python train.py --num_hidden_layers=9 --hidden_size=320 --num_attention_heads=10 --num_key_value_heads=10 --head_dim=32 --intermediate_size=1280 --vocab_size=5034 --hidden_act="tanh_gelu" --norm="layernorm" --norm_place="pre" --norm_eps=1e-05 --positions="learned" --qk_norm=false --attn_scale=0.177 --bias="all" --tie_word_embeddings=true --parallel_block=false --init="uniform" --init_std_qkv=0.0278 --init_std_o=0.0278 --init_std_up=0.0278 --init_std_down=0.0 --optimizer="adam_variant" --learning_rate=0.00147 --lr_mult_qkv=0.4 --lr_mult_o=0.729 --beta1=0.9 --beta2=0.99 --lr_head=0.00666 --max_grad_norm=1.0 --warmup_steps=550 --schedule="wsd" --decay_fraction=0.87 --decay_shape="linear" --final_lr_fraction=0.1 --batch_tokens=65536 --max_seq_len=1024 --doc_mask=true --z_loss=1e-05 --train_tokens=458400000 --max_steps=6995 --dataset="wikipedia_en"
Each number is 50 + 12 x the weight over its row's rms, rounded and kept within 0 to 99. Layers, rows and columns count from 0. The size before them is the row's rms in percent of the matrix's.

# layer 5 MLP up, 1280x320, rms 0.0568, rows 905-1011, columns 288-319
103:54 62 29 50 61 53 36 33 67 47 49 50 32 51 60 41 61 37 51 65 50 55 37 37 42 43 52 33 27 62 53 25
102:57 52 55 43 63 55 34 37 53 65 26 58 57 35 56 35 45 30 42 45 77 41 44 81 39 47 67 63 42 47 52 53
097:41 52 52 57 48 66 53 33 56 45 40 47 55 50 65 55 32 37 64 46 56 45 60 73 66 40 32 59 46 47 53 47
093:43 52 37 58 56 55 53 42 48 51 51 47 47 46 51 72 49 59 76 72 43 37 49 60 49 50 55 42 55 51 33 44
102:43 32 42 53 43 73 55 52 46 31 39 58 50 54 58 34 72 33 46 48 59 41 34 65 66 58 41 78 46 66 30 48
098:68 68 53 71 49 46 39 51 59 60 50 59 46 62 48 52 68 33 54 45 60 44 54 42 54 62 33 49 48 28 44 43
078:59 65 46 61 46 20 56 32 30 49 45 40 40 46 59 65 44 54 45 34 36 52 60 73 41 52 39 56 53 48 41 54
110:45 51 63 52 65 44 50 61 56 55 39 35 27 47 48 55 47 58 59 57 38 51 62 70 87 41 47 79 46 50 42 50
107:64 55 47 39 42 45 60 57 61 49 50 57 55 58 44 41 60 30 50 34 40 53 65 48 42 46 61 48 31 31 36 67
101:45 52 55 59 34 59 33 19 61 54 40 38 35 53 37 49 42 40 26 67 46 53 54 59 45 49 64 40 63 44 25 35
097:55 46 56 43 64 49 28 45 41 60 73 55 47 69 42 42 17 52 48 66 45 45 46 53 67 37 63 70 48 23 50 42
094:58 62 50 63 60 67 72 62 49 59 54 35 43 20 57 60 38 46 64 50 58 54 76 52 56 52 41 79 56 30 46 31
103:52 60 45 70 54 57 56 42 70 58 56 58 55 57 66 51 65 37 46 71 47 42 55 62 42 19 59 45 53 38 31 43
106:65 61 42 57 49 72 32 53 63 61 53 32 61 61 34 46 53 62 37 39 61 31 59 61 64 45 28 40 53 44 32 47
090:38 47 55 64 54 48 62 44 41 59 20 43 36 35 46 58 41 21 56 54 52 58 52 39 40 47 53 64 49 41 42 30
104:37 52 55 52 65 32 48 45 63 53 34 46 41 61 54 46 37 44 47 47 45 48 57 58 51 53 50 50 46 36 31 74
105:61 38 38 46 55 47 54 66 56 53 63 54 48 63 74 53 58 25 82 66 62 67 48 68 74 50 29 52 66 40 56 60
100:51 60 51 48 39 48 79 63 69 66 49 37 49 63 64 26 44 46 42 34 38 46 63 41 72 36 36 43 35 61 52 49
100:37 47 31 46 36 56 25 51 51 62 38 55 45 60 63 54 59 31 53 23 41 52 50 51 42 56 63 49 46 39 37 65
097:48 48 46 44 63 62 54 32 61 35 53 41 74 87 61 55 47 58 58 63 59 59 44 75 75 45 62 52 41 49 26 64
079:41 52 54 74 55 54 48 42 65 51 59 44 43 60 62 48 49 53 40 58 38 38 45 43 70 77 31 56 56 47 41 68
070:31 54 63 55 53 37 67 67 42 61 20 37 43 55 56 54 34 56 40 34 35 43 73 38 50 57 34 57 53 48 51 62
103:61 52 53 45 55 57 45 40 45 39 49 45 29 31 30 41 51 53 45 40 59 69 61 49 54 46 25 72 55 32 57 56
114:67 58 38 43 47 46 45 43 83 39 51 42 62 64 69 59 65 44 67 50 29 54 73 55 50 58 61 33 43 46 54 79
100:35 25 57 50 67 13 43 60 48 71 25 40 64 60 51 44 58 50 45 58 64 68 63 57 45 40 66 48 56 38 49 59
070:49 64 52 47 58 52 50 61 55 49 13 45 59 58 79 50 59 55 67 44 57 50 74 40 33 58 55 55 41 45 32 50
113:47 58 45 49 68 50 43 61 49 54 43 61 34 46 57 42 45 46 35 38 57 70 47 56 53 28 57 82 57 37 47 39
088:44 43 56 62 41 62 45 52 43 43 50 46 54 30 77 63 75 47 40 54 40 55 52 47 40 31 56 45 48 27 31 51
101:45 63 40 59 43 54 60 40 35 30 46 30 47 43 44 62 65 60 49 54 41 65 65 60 65 42 48 41 49 37 40 48
074:30 72 50 47 55 64 49 63 58 52 48 49 37 69 61 31 46 37 28 47 66 59 39 66 55 42 33 52 59 54 53 74
083:60 56 41 68 22 44 45 47 43 41 54 73 53 38 51 55 39 45 58 32 33 46 48 54 58 55 30 40 55 61 43 48
085:44 45 76 43 67 21 79 52 42 54 55 54 56 42 38 52 26 57 49 40 61 74 48 33 53 42 50 60 37 54 60 34
100:53 52 54 41 61 31 55 28 68 71 61 54 48 69 57 35 73 36 59 53 47 57 47 75 61 51 31 58 38 54 26 40
114:42 52 59 52 50 27 49 54 75 47 51 36 55 69 36 34 52 25 62 59 50 31 39 53 58 51 71 53 68 45 37 40
100:51 55 50 59 40 51 61 55 44 64 46 65 31 49 66 27 32 48 36 34 60 61 60 46 50 62 41 37 61 53 40 57
101:35 75 41 66 39 44 34 33 47 51 48 37 43 59 61 52 40 36 46 39 46 62 51 58 38 22 49 47 36 36 18 48
099:45 43 09 64 51 70 36 46 46 54 44 69 62 36 59 37 63 18 49 61 49 33 46 56 53 68 69 40 58 35 50 50
102:49 58 38 53 51 65 63 36 59 34 40 38 55 49 25 56 45 31 37 72 43 38 61 62 48 58 60 42 64 46 37 88
105:52 48 46 45 36 33 52 36 40 56 44 59 40 53 47 51 83 43 42 46 47 36 49 50 46 49 74 62 39 34 46 67
104:31 72 46 41 85 39 58 32 38 62 57 44 42 49 50 44 59 39 53 62 60 52 45 55 64 73 56 63 55 38 56 40
076:59 37 47 45 41 50 43 36 43 59 31 51 35 41 54 47 66 48 42 58 47 80 43 45 39 38 45 50 38 84 39 50
114:66 42 42 64 36 45 61 40 67 59 50 38 37 48 40 55 62 47 60 37 44 43 58 62 37 46 45 60 71 34 49 51
105:53 44 53 68 33 43 58 46 64 59 47 66 51 61 50 53 53 22 58 51 49 50 43 54 47 73 57 36 54 31 25 41
109:47 58 59 36 65 40 39 50 54 49 54 26 30 62 66 51 46 57 75 42 65 48 63 45 53 31 32 66 49 46 32 54
107:58 82 24 58 51 46 39 42 69 46 48 68 58 44 67 41 55 61 47 44 55 38 57 66 39 34 57 42 52 39 53 41
105:48 36 34 47 44 48 17 63 31 74 38 32 31 64 51 57 55 45 47 47 46 61 46 31 70 44 30 39 52 52 55 73
079:56 59 29 57 52 34 27 53 53 70 40 62 52 46 40 61 65 33 54 63 54 33 64 42 39 52 58 40 56 55 50 22
094:49 42 46 46 74 42 56 44 74 63 49 44 66 70 58 55 66 35 44 55 53 33 47 57 69 37 70 51 53 36 19 53
070:77 59 53 51 80 51 42 37 54 58 51 43 56 63 45 26 59 47 42 40 64 46 34 62 44 63 55 62 25 22 53 73
065:36 51 56 49 50 68 60 52 53 55 46 57 44 56 51 72 48 57 43 46 52 42 56 65 53 74 37 56 42 36 43 53
121:54 35 59 59 50 39 57 56 56 55 42 48 21 34 47 33 29 32 30 26 61 78 48 45 33 40 52 55 45 49 45 48
113:51 58 78 44 44 45 56 58 51 55 37 56 33 58 48 47 95 44 46 52 54 52 56 48 40 56 54 43 43 16 57 70
107:51 52 40 46 53 43 40 25 52 50 46 57 51 54 34 55 54 54 66 57 34 44 52 67 61 70 44 60 54 42 37 71
098:55 64 74 52 54 32 48 38 60 59 42 55 44 48 44 63 74 39 65 51 71 51 57 51 55 46 41 63 37 45 50 51
107:56 49 57 48 41 44 39 64 23 61 48 49 53 70 50 37 49 63 42 65 50 73 81 52 60 50 45 51 47 39 54 53
111:58 46 45 59 73 41 36 44 55 63 54 67 27 44 59 51 42 54 42 48 48 65 51 58 53 51 44 56 57 55 46 47
099:63 44 71 66 35 43 57 49 31 48 43 62 47 64 74 68 50 61 63 59 64 50 48 47 67 48 29 65 53 55 47 46
101:43 41 50 57 46 49 53 48 42 56 55 51 46 62 54 58 57 53 58 43 50 67 23 57 51 39 46 59 25 27 34 61
075:47 42 40 58 48 48 45 55 59 45 50 55 66 58 42 60 32 42 52 63 37 27 42 33 56 57 51 81 45 42 39 62
114:42 20 33 51 48 46 53 43 43 47 60 60 66 59 39 46 43 54 45 43 67 49 43 39 39 38 40 71 71 45 38 57
104:66 58 49 46 60 40 37 44 58 57 19 38 48 57 46 44 45 55 44 34 58 49 44 64 51 50 63 59 38 46 30 65
073:51 70 73 42 38 49 54 48 52 51 29 34 35 59 71 60 55 55 48 20 43 52 78 45 52 48 48 40 44 62 40 39
092:48 54 50 54 41 46 26 43 49 68 51 53 49 56 61 62 52 56 58 31 66 56 54 38 57 46 38 31 44 61 50 41
086:40 57 51 55 56 52 64 47 31 43 36 50 30 40 56 69 34 32 63 36 43 39 41 53 56 64 30 57 44 56 45 45
069:61 37 33 53 28 55 48 51 54 67 45 52 32 48 33 49 54 35 60 72 39 48 66 43 36 49 61 54 60 61 50 51
119:62 56 53 65 51 35 52 42 64 52 50 60 58 58 53 48 51 40 43 38 52 49 67 44 66 27 50 39 47 21 36 47
098:49 67 44 57 30 42 62 56 35 57 18 30 47 35 42 60 57 37 60 30 31 45 59 47 45 53 43 65 59 47 45 40
105:52 36 37 34 39 55 46 39 52 50 52 26 50 51 48 68 59 42 40 36 39 47 30 51 64 49 36 66 44 41 49 51
107:60 53 64 52 53 47 28 38 65 66 56 45 33 41 38 43 50 56 55 68 64 60 43 56 67 64 41 53 67 66 26 34
101:53 55 34 54 51 49 57 62 50 34 31 68 74 66 52 41 36 45 60 42 49 51 56 50 57 58 69 47 52 41 27 72
104:70 65 67 39 65 61 52 28 47 48 37 36 49 62 58 52 71 43 64 36 52 53 35 53 54 37 68 54 40 56 34 73
111:51 42 30 33 61 60 55 30 60 62 46 51 57 54 51 36 48 32 23 65 51 43 45 80 76 75 42 63 74 60 37 23
108:44 44 21 52 44 59 44 35 50 37 40 58 40 48 29 38 60 47 35 53 29 48 62 44 55 52 43 41 51 52 54 62
069:48 17 52 56 36 67 72 36 45 45 35 68 59 48 42 41 44 32 70 41 45 49 56 54 42 38 58 46 43 53 45 54
112:51 20 49 51 47 47 40 41 61 53 58 62 54 34 48 47 51 35 66 27 40 33 55 52 32 23 75 67 59 39 38 71
072:37 38 47 65 58 36 58 50 64 50 48 51 41 50 54 64 34 48 44 52 46 45 51 62 54 47 46 48 58 49 49 45
113:55 74 54 38 63 56 32 43 56 52 48 55 42 54 31 63 43 48 76 46 60 51 59 51 49 48 61 64 61 38 49 48
103:35 36 28 55 57 49 47 55 44 54 42 50 61 38 56 68 57 48 43 47 64 54 55 64 54 28 73 44 47 34 24 25
080:43 58 64 47 57 49 49 50 51 62 47 51 32 56 46 53 61 51 39 36 75 66 62 56 67 60 43 40 72 30 52 31
115:50 62 45 57 34 43 54 46 73 60 36 62 53 61 38 37 67 36 45 51 54 46 58 42 40 38 51 48 24 39 56 47
095:47 54 53 42 41 53 43 57 54 46 35 31 44 40 36 40 43 45 44 41 75 59 63 64 59 52 59 61 42 57 53 46
077:53 43 46 56 44 40 38 45 36 47 54 66 59 66 51 50 39 41 51 48 43 41 60 39 45 46 47 67 52 60 35 60
112:54 37 63 81 67 22 51 30 68 67 49 36 54 70 60 54 34 39 52 39 40 47 53 37 60 36 65 66 46 42 31 44
116:55 50 66 61 48 42 57 39 81 60 49 34 43 72 54 40 77 18 52 33 45 52 39 59 65 57 61 45 52 47 60 31
087:50 61 39 58 68 50 54 50 57 55 53 44 46 38 66 45 50 43 71 48 45 46 27 60 53 43 61 69 39 32 38 69
108:31 43 62 49 46 41 49 49 54 93 51 56 58 63 41 48 59 53 42 35 56 32 59 53 74 45 34 34 45 30 52 58
092:60 46 46 59 55 60 60 24 55 51 49 54 41 44 50 38 58 41 47 38 47 54 59 69 62 37 46 58 53 61 38 83
084:36 61 48 44 47 32 61 64 48 72 34 37 47 18 51 70 32 44 63 52 43 58 45 48 49 53 43 58 63 55 68 32
106:47 32 19 46 61 47 62 49 38 49 54 41 45 69 27 46 54 64 60 43 70 52 35 58 49 41 30 58 59 44 31 59
110:40 64 44 73 38 50 37 40 64 42 54 44 50 52 61 44 51 41 60 37 63 51 43 62 34 40 35 50 35 57 56 41
070:47 43 50 45 58 61 57 44 56 41 47 62 54 62 49 39 57 53 55 56 61 57 52 51 72 57 59 57 29 43 51 70
106:59 49 29 64 48 31 32 50 37 54 49 87 69 48 38 37 60 61 41 60 61 42 74 52 71 28 50 67 64 27 48 27
068:58 24 38 50 39 36 52 46 40 30 52 55 62 33 37 51 37 35 54 56 50 36 46 25 58 44 48 37 44 63 37 57
069:53 56 48 52 53 73 52 56 54 57 46 40 34 61 69 47 53 53 52 46 46 65 78 56 51 74 39 52 44 43 51 43
093:19 71 35 57 52 69 36 52 49 34 40 47 71 56 49 50 52 74 50 38 66 40 32 51 59 65 43 48 20 39 43 42
100:64 40 34 57 48 43 59 48 74 60 49 50 46 67 62 63 56 29 49 60 46 38 61 54 59 33 46 30 53 72 47 43
067:47 51 55 49 47 62 53 58 29 24 44 83 55 67 62 56 39 44 38 35 45 80 55 41 39 61 38 54 27 55 48 53
095:41 41 36 75 63 56 39 48 54 59 55 54 55 58 33 45 42 24 71 52 54 56 69 47 41 38 47 52 38 27 40 56
111:52 44 65 55 39 53 56 58 48 48 35 39 46 50 58 52 52 51 48 47 60 57 53 56 44 35 30 63 50 36 47 47
072:55 38 68 48 66 42 56 47 72 50 41 27 43 48 56 26 56 66 64 56 43 58 54 48 53 44 63 64 56 25 43 71
100:58 45 54 63 45 65 57 32 70 39 46 39 50 48 34 65 43 25 60 40 66 49 37 63 50 31 71 62 52 43 51 58
101:51 44 46 79 52 33 68 43 46 57 53 38 57 54 45 62 42 45 60 40 40 47 56 43 38 44 55 41 61 52 46 51
095:25 38 38 44 60 48 37 31 50 50 28 62 53 37 19 44 44 66 36 39 55 48 56 39 53 64 63 43 45 30 36 46
088:48 55 52 56 42 35 63 42 61 54 53 68 56 41 52 65 57 48 35 60 42 34 50 54 52 55 46 25 43 52 46 38
104:53 46 27 49 68 32 54 55 51 76 49 34 49 25 46 54 51 33 73 59 47 60 39 48 29 48 36 64 48 65 51 37
101:30 49 55 46 54 36 36 43 71 55 55 55 44 92 43 53 45 57 55 41 40 61 58 34 36 40 80 47 62 42 53 31
103:31 47 52 60 47 38 49 44 48 56 35 42 51 41 44 53 54 47 53 49 49 72 56 57 37 31 35 56 34 41 64 45
# layer 5 MLP down (transposed), 1280x320, rms 0.0508, rows 905-1011, columns 288-319
103:53 42 50 65 39 43 60 49 53 68 55 44 47 67 43 36 52 41 49 55 73 57 50 60 35 62 28 42 42 50 47 69
113:42 50 63 51 48 26 56 56 31 57 39 55 52 56 66 57 50 45 70 56 60 39 52 48 50 48 33 56 43 54 44 40
091:48 54 55 53 54 51 52 55 55 17 51 39 61 54 80 53 57 58 53 60 30 68 36 28 48 49 59 47 36 51 52 58
086:45 53 54 56 39 45 57 65 47 56 58 38 40 48 48 52 58 36 59 43 37 40 29 42 21 53 29 73 56 31 53 81
099:35 12 23 55 55 42 53 57 27 41 55 44 46 58 43 46 64 52 52 31 22 48 56 32 48 46 61 63 59 55 64 60
100:38 57 46 50 63 51 64 49 56 75 51 52 58 49 56 49 45 36 55 46 38 47 62 39 54 54 57 42 37 33 46 65
088:40 21 56 55 68 40 61 54 59 74 24 54 58 50 58 42 42 35 40 44 44 75 48 59 50 39 46 48 56 59 59 60
090:42 49 35 38 45 43 42 81 56 36 31 54 58 59 46 65 62 42 42 63 58 53 52 57 54 56 51 36 52 56 54 48
108:61 41 56 35 55 42 56 43 39 60 38 63 33 50 58 48 34 65 57 44 54 22 59 39 54 25 44 43 41 51 33 46
106:41 57 30 50 44 57 28 22 52 40 55 58 52 68 33 49 38 60 54 32 86 64 36 48 50 30 50 47 30 49 46 52
097:67 51 36 65 42 53 72 77 57 48 33 61 47 63 60 55 49 47 49 47 50 48 40 44 54 33 47 52 59 47 60 35
085:65 37 39 57 43 43 69 48 33 39 52 58 59 59 51 70 54 31 48 56 46 41 47 55 48 25 41 49 66 48 46 58
103:44 56 49 61 43 47 45 41 47 65 53 45 67 40 60 25 47 73 45 59 68 49 48 53 45 44 43 35 36 46 56 43
078:50 30 54 42 63 44 68 42 56 52 25 50 74 35 63 57 60 48 45 39 40 80 36 61 41 44 40 55 53 53 80 47
089:62 33 48 37 47 62 28 54 35 39 60 32 65 50 38 69 54 53 36 30 57 67 56 60 48 49 44 50 52 48 56 31
079:56 42 48 66 64 52 55 71 51 65 33 52 42 25 72 63 57 40 53 39 50 47 57 52 80 47 50 63 51 38 68 35
081:44 45 57 25 60 52 46 57 58 57 30 56 64 53 58 59 33 35 30 43 42 44 60 64 58 55 36 47 58 62 54 75
089:39 26 59 58 62 39 63 25 45 63 55 59 66 46 41 47 46 57 47 49 66 44 30 39 63 35 45 54 42 27 65 51
101:66 50 45 35 56 64 49 59 59 50 57 58 53 57 37 53 61 47 52 38 62 65 72 51 54 37 59 65 60 31 43 35
092:54 64 54 68 32 50 46 69 27 52 32 63 28 53 64 60 51 54 45 53 52 49 46 55 63 53 38 82 35 54 53 60
084:34 68 45 50 50 62 57 53 34 52 53 74 60 79 42 55 61 59 49 40 63 56 49 46 48 24 43 65 29 53 35 47
087:30 38 57 28 40 65 54 40 32 48 59 47 52 30 66 66 57 32 53 63 60 45 43 63 55 51 84 62 42 69 42 31
103:63 29 45 21 49 53 39 38 45 73 55 57 46 56 58 37 45 41 61 58 81 33 50 39 45 72 50 51 62 34 51 25
110:32 57 58 57 58 23 70 52 42 46 54 42 54 65 77 21 80 51 48 48 30 78 60 65 49 36 73 41 61 65 51 44
087:59 53 27 50 55 35 55 37 57 28 56 59 32 37 76 61 40 75 76 60 41 48 64 50 41 62 50 67 56 62 52 64
088:26 43 51 54 52 86 71 29 42 65 64 62 44 27 53 62 36 43 44 59 53 58 39 59 37 41 44 63 38 65 33 35
123:48 40 49 60 63 58 64 39 46 63 54 70 46 67 59 48 55 28 31 47 54 73 38 58 52 47 49 67 52 60 68 35
095:48 56 35 53 56 36 52 71 44 50 53 49 55 46 40 56 53 74 50 54 52 49 53 22 62 39 42 59 54 48 47 49
099:62 35 67 42 44 27 47 53 62 58 48 53 40 50 50 40 46 70 34 56 31 73 57 57 40 41 50 22 61 56 70 68
083:55 59 49 32 66 55 74 43 21 57 68 86 54 68 56 62 38 49 21 62 54 41 56 58 39 43 50 47 60 77 56 36
088:39 48 53 31 67 53 46 45 35 37 47 54 61 50 47 62 36 51 56 67 54 43 37 64 50 47 62 58 36 61 49 31
082:42 30 51 50 34 49 44 59 64 44 62 55 46 50 54 50 45 63 57 40 54 62 52 39 32 44 31 58 30 49 34 45
094:58 42 48 32 52 46 39 46 59 22 68 53 44 59 41 54 53 54 53 51 35 61 63 43 57 48 65 53 59 56 43 57
112:36 66 63 41 51 58 43 43 51 44 45 45 22 32 67 56 44 55 57 44 34 43 53 25 30 38 53 60 37 63 60 35
095:66 49 59 53 41 43 70 34 75 39 38 43 50 51 56 38 43 59 52 30 55 52 40 52 64 51 50 68 48 71 50 31
109:43 52 50 62 44 51 43 60 44 52 59 69 52 58 37 49 69 38 42 34 32 40 64 67 73 49 37 41 30 32 33 47
099:34 49 32 56 62 53 46 62 53 55 58 38 59 56 39 64 40 50 42 42 55 34 62 55 46 42 58 40 38 29 33 39
105:49 75 50 46 78 54 51 32 60 61 65 59 52 38 46 55 36 59 71 30 56 28 55 59 46 61 40 69 47 50 53 23
105:24 52 66 40 54 43 34 36 45 29 46 48 41 52 35 32 42 63 52 28 47 70 67 45 44 31 54 54 68 41 64 60
103:47 42 74 46 69 66 42 47 46 58 61 62 43 46 49 22 66 45 70 63 58 55 61 47 43 40 34 62 56 53 55 41
079:36 63 42 58 53 48 46 35 36 52 66 56 31 48 41 51 37 29 45 30 66 66 54 63 35 24 61 52 52 45 35 68
108:46 44 39 56 49 47 53 51 51 79 44 73 53 46 42 43 66 53 59 53 25 41 50 56 60 49 45 30 27 48 52 75
100:51 49 68 55 38 39 56 43 68 83 59 51 64 60 39 46 62 54 34 34 62 52 51 47 38 48 66 40 81 60 46 30
102:59 53 54 51 33 47 61 57 47 47 59 42 60 70 69 43 46 57 47 55 45 55 39 40 62 50 54 56 57 64 36 44
099:66 69 52 51 50 31 68 52 32 29 70 78 52 52 39 44 54 50 50 38 33 17 56 59 44 40 49 39 49 45 27 57
097:71 41 62 22 59 56 40 68 39 30 34 57 37 56 33 59 65 41 35 54 53 61 56 48 59 63 38 49 47 51 58 56
083:38 59 27 49 82 73 72 76 62 47 39 52 60 35 48 47 76 49 54 26 40 49 52 45 44 58 52 32 57 77 65 72
082:44 53 30 53 54 44 36 66 40 47 56 61 41 80 48 44 44 52 65 43 55 64 46 41 45 49 44 63 47 60 56 49
096:38 51 70 49 53 58 43 59 47 54 66 55 51 42 59 61 44 44 41 50 45 40 35 34 60 50 46 69 42 66 43 51
086:40 62 54 45 37 39 61 45 27 53 50 44 65 41 41 46 56 72 63 34 49 43 38 63 71 33 58 51 55 51 41 55
121:64 54 54 42 61 48 54 42 27 52 56 65 47 57 37 56 17 54 36 51 50 49 65 17 58 46 44 47 67 53 57 50
109:50 59 34 45 40 46 61 72 60 49 56 54 53 55 43 49 63 49 45 28 46 53 50 46 41 40 46 61 56 46 50 20
104:38 48 47 48 42 44 42 46 33 62 38 50 49 72 63 33 69 49 43 41 69 30 38 57 59 34 56 73 44 48 71 45
097:35 49 45 47 47 50 57 60 52 43 51 46 44 55 38 64 49 74 56 61 67 58 40 58 55 32 31 41 41 57 54 45
102:50 43 57 52 54 51 50 59 34 34 47 43 42 53 50 53 40 55 57 48 52 48 58 26 69 62 48 49 66 55 47 38
108:58 31 58 37 29 56 48 65 61 50 59 50 57 42 56 34 56 53 37 39 47 58 51 70 48 34 43 51 51 61 54 61
090:47 55 43 40 51 48 30 24 61 67 35 46 33 51 51 59 59 70 37 64 20 57 56 46 53 52 80 79 45 71 38 59
098:40 42 40 33 65 44 38 65 51 66 41 65 68 52 15 50 42 35 51 55 33 64 55 59 37 70 59 51 55 63 46 57
076:52 47 49 44 48 71 47 41 40 67 52 46 59 44 66 55 61 40 41 63 52 59 43 53 47 58 51 66 48 55 70 38
111:50 27 43 69 47 58 61 59 56 61 65 46 35 56 57 49 22 60 43 51 63 35 63 69 37 49 72 61 58 78 65 41
106:63 45 52 49 24 63 35 61 52 34 58 73 34 65 36 41 54 67 57 43 41 83 48 48 41 51 54 53 40 53 49 65
089:35 51 31 18 39 62 44 44 51 73 39 64 36 62 62 47 39 48 38 44 43 63 66 53 42 56 63 40 57 67 49 43
086:46 50 44 68 64 64 30 59 49 37 51 61 46 40 55 40 60 30 42 37 82 43 36 48 53 61 49 53 82 45 66 37
085:61 54 68 51 41 66 64 69 38 46 19 60 57 55 63 27 45 42 49 75 57 64 42 55 49 39 60 44 54 50 54 32
086:50 56 34 49 57 20 36 41 45 40 55 47 54 48 58 37 47 63 39 63 60 45 37 63 42 34 65 47 58 60 37 52
144:53 63 65 48 58 33 36 29 66 48 42 51 48 47 48 52 56 52 62 58 48 63 48 36 63 25 63 43 70 46 67 50
095:54 70 39 58 45 48 47 35 60 55 67 52 63 50 54 46 59 49 36 56 55 63 48 54 51 50 41 30 41 56 59 53
097:61 53 42 37 49 51 56 50 57 51 44 60 36 42 40 58 58 49 52 51 46 50 55 50 64 55 37 51 42 63 62 56
096:57 40 33 40 42 50 74 71 31 57 49 50 29 50 47 73 71 70 78 40 63 60 53 37 48 68 68 37 42 51 53 53
092:57 51 56 59 76 56 64 53 56 56 34 53 69 44 63 63 35 60 54 46 77 27 52 66 53 57 48 38 22 43 35 44
094:36 37 23 48 32 43 54 40 33 57 52 54 25 65 58 32 67 64 60 59 49 46 51 44 46 47 69 56 57 50 59 60
120:57 72 49 29 45 61 25 55 58 45 31 47 56 46 59 62 50 42 46 55 51 37 63 43 59 23 54 52 47 63 37 62
103:52 26 49 58 24 36 48 60 50 55 54 38 42 50 60 40 57 45 39 44 33 67 44 54 45 56 40 63 49 68 55 36
087:24 46 72 25 69 57 61 59 28 45 60 54 44 60 53 37 45 24 35 59 37 46 42 54 53 64 52 48 62 52 36 43
116:57 63 56 42 69 27 55 65 57 60 71 67 38 45 54 36 56 44 63 45 64 53 51 52 49 40 65 64 45 37 49 55
071:45 60 40 43 50 51 56 68 41 40 57 53 44 66 60 45 60 74 85 53 36 70 48 55 54 40 70 48 64 54 37 59
117:42 35 59 68 75 61 46 55 33 53 48 51 30 64 33 76 34 72 56 58 69 51 55 66 43 42 26 64 58 73 58 42
105:65 37 36 36 39 46 30 40 35 47 60 32 63 35 30 45 31 62 58 33 52 61 61 51 50 48 39 32 63 58 58 59
079:32 49 61 59 26 74 45 37 65 54 65 58 58 58 51 54 46 51 60 46 57 49 44 55 41 36 61 72 40 37 50 49
120:38 53 45 39 45 49 64 50 56 42 37 55 30 59 37 59 51 43 38 53 35 70 38 75 44 40 38 54 38 40 67 45
096:67 41 34 48 36 57 60 29 62 46 58 56 56 48 46 54 64 32 54 53 58 35 48 55 47 47 50 39 76 55 44 63
089:74 42 54 51 59 57 47 65 26 53 47 63 54 51 49 52 45 56 80 58 52 40 60 60 54 16 55 60 52 49 31 55
117:45 43 49 54 33 44 54 27 51 56 43 54 54 63 38 48 49 50 47 46 18 55 35 82 58 68 60 41 48 52 78 49
110:51 55 37 61 57 51 52 49 48 49 48 40 78 31 44 65 47 62 44 55 50 53 37 26 57 42 56 61 61 75 51 45
088:30 50 40 39 41 39 36 53 46 44 51 54 55 52 55 40 43 63 52 38 51 59 45 72 42 34 38 53 55 46 64 36
111:63 56 62 59 43 42 64 35 44 34 70 66 55 30 43 59 39 33 43 37 56 59 27 38 48 35 51 57 24 34 37 47
086:41 59 50 41 48 37 71 46 38 48 54 56 36 58 56 37 54 48 43 50 52 35 44 50 42 58 64 38 59 44 43 47
091:60 51 62 37 51 48 81 51 44 40 49 60 58 70 40 54 54 54 48 29 44 43 20 45 64 56 51 42 56 64 70 52
105:61 39 42 66 62 60 50 58 46 32 45 30 51 13 41 68 42 75 59 51 47 32 51 33 52 74 40 39 56 38 66 77
101:43 43 45 70 36 47 65 39 44 59 66 53 46 74 57 35 74 47 50 75 70 41 49 41 51 30 60 52 46 36 59 34
092:54 84 33 57 54 24 41 37 33 51 48 56 59 67 50 49 58 73 85 43 63 54 21 63 64 39 63 49 34 48 47 55
100:61 51 54 51 50 39 59 50 50 33 43 39 38 36 42 54 46 57 63 41 48 58 49 67 42 29 61 48 53 42 79 64
085:54 62 39 65 54 21 34 49 29 63 64 54 41 53 32 46 54 57 71 55 52 47 46 49 36 32 49 74 49 26 51 46
077:69 48 44 42 67 31 38 44 40 51 53 50 42 49 53 47 48 61 50 52 44 64 45 57 30 36 55 53 55 55 57 49
092:47 54 46 44 50 27 62 50 52 66 39 68 61 41 53 52 66 55 30 50 39 63 48 32 65 79 42 46 34 54 69 60
101:52 53 72 74 37 67 50 65 37 72 61 27 45 47 39 52 52 48 61 39 42 59 46 44 29 38 33 37 57 46 46 52
085:68 62 47 37 57 25 56 49 22 28 57 61 63 47 72 37 55 75 66 40 55 49 40 65 48 25 61 37 38 44 33 45
082:43 28 63 45 57 57 49 42 39 51 50 44 42 47 49 53 62 42 40 30 63 39 55 53 46 56 12 63 55 48 40 39
108:46 48 50 39 56 54 57 31 41 44 41 38 64 43 75 58 67 62 64 52 37 29 69 77 49 47 32 35 61 63 55 25
083:39 30 52 34 66 69 63 68 40 56 55 35 57 48 55 57 58 28 51 62 60 46 28 56 49 53 64 53 42 57 50 50
098:44 63 49 64 49 53 53 47 61 45 58 60 48 45 54 62 61 43 56 62 71 66 36 65 43 33 40 44 46 58 53 52
096:37 40 33 35 61 60 52 39 42 47 39 54 56 47 34 38 42 58 49 71 51 54 39 71 63 38 41 63 66 34 58 64
083:72 46 35 43 46 46 48 35 22 45 53 48 57 71 44 43 35 32 57 40 53 64 62 37 47 57 23 51 40 27 31 55
083:16 54 42 58 44 31 48 61 61 62 62 39 45 55 62 35 44 67 38 70 41 65 53 73 57 45 71 52 61 37 53 52
107:50 54 66 65 55 43 61 52 36 34 53 39 48 46 47 51 65 54 36 60 36 55 38 44 49 65 20 67 39 38 35 54
097:46 49 55 32 42 50 44 59 39 48 49 51 37 42 37 34 39 47 48 45 52 47 37 74 50 31 62 51 63 40 37 39
098:47 49 50 48 58 49 63 50 28 46 51 50 30 48 35 40 61 32 45 41 71 64 58 42 43 31 61 63 56 63 74 50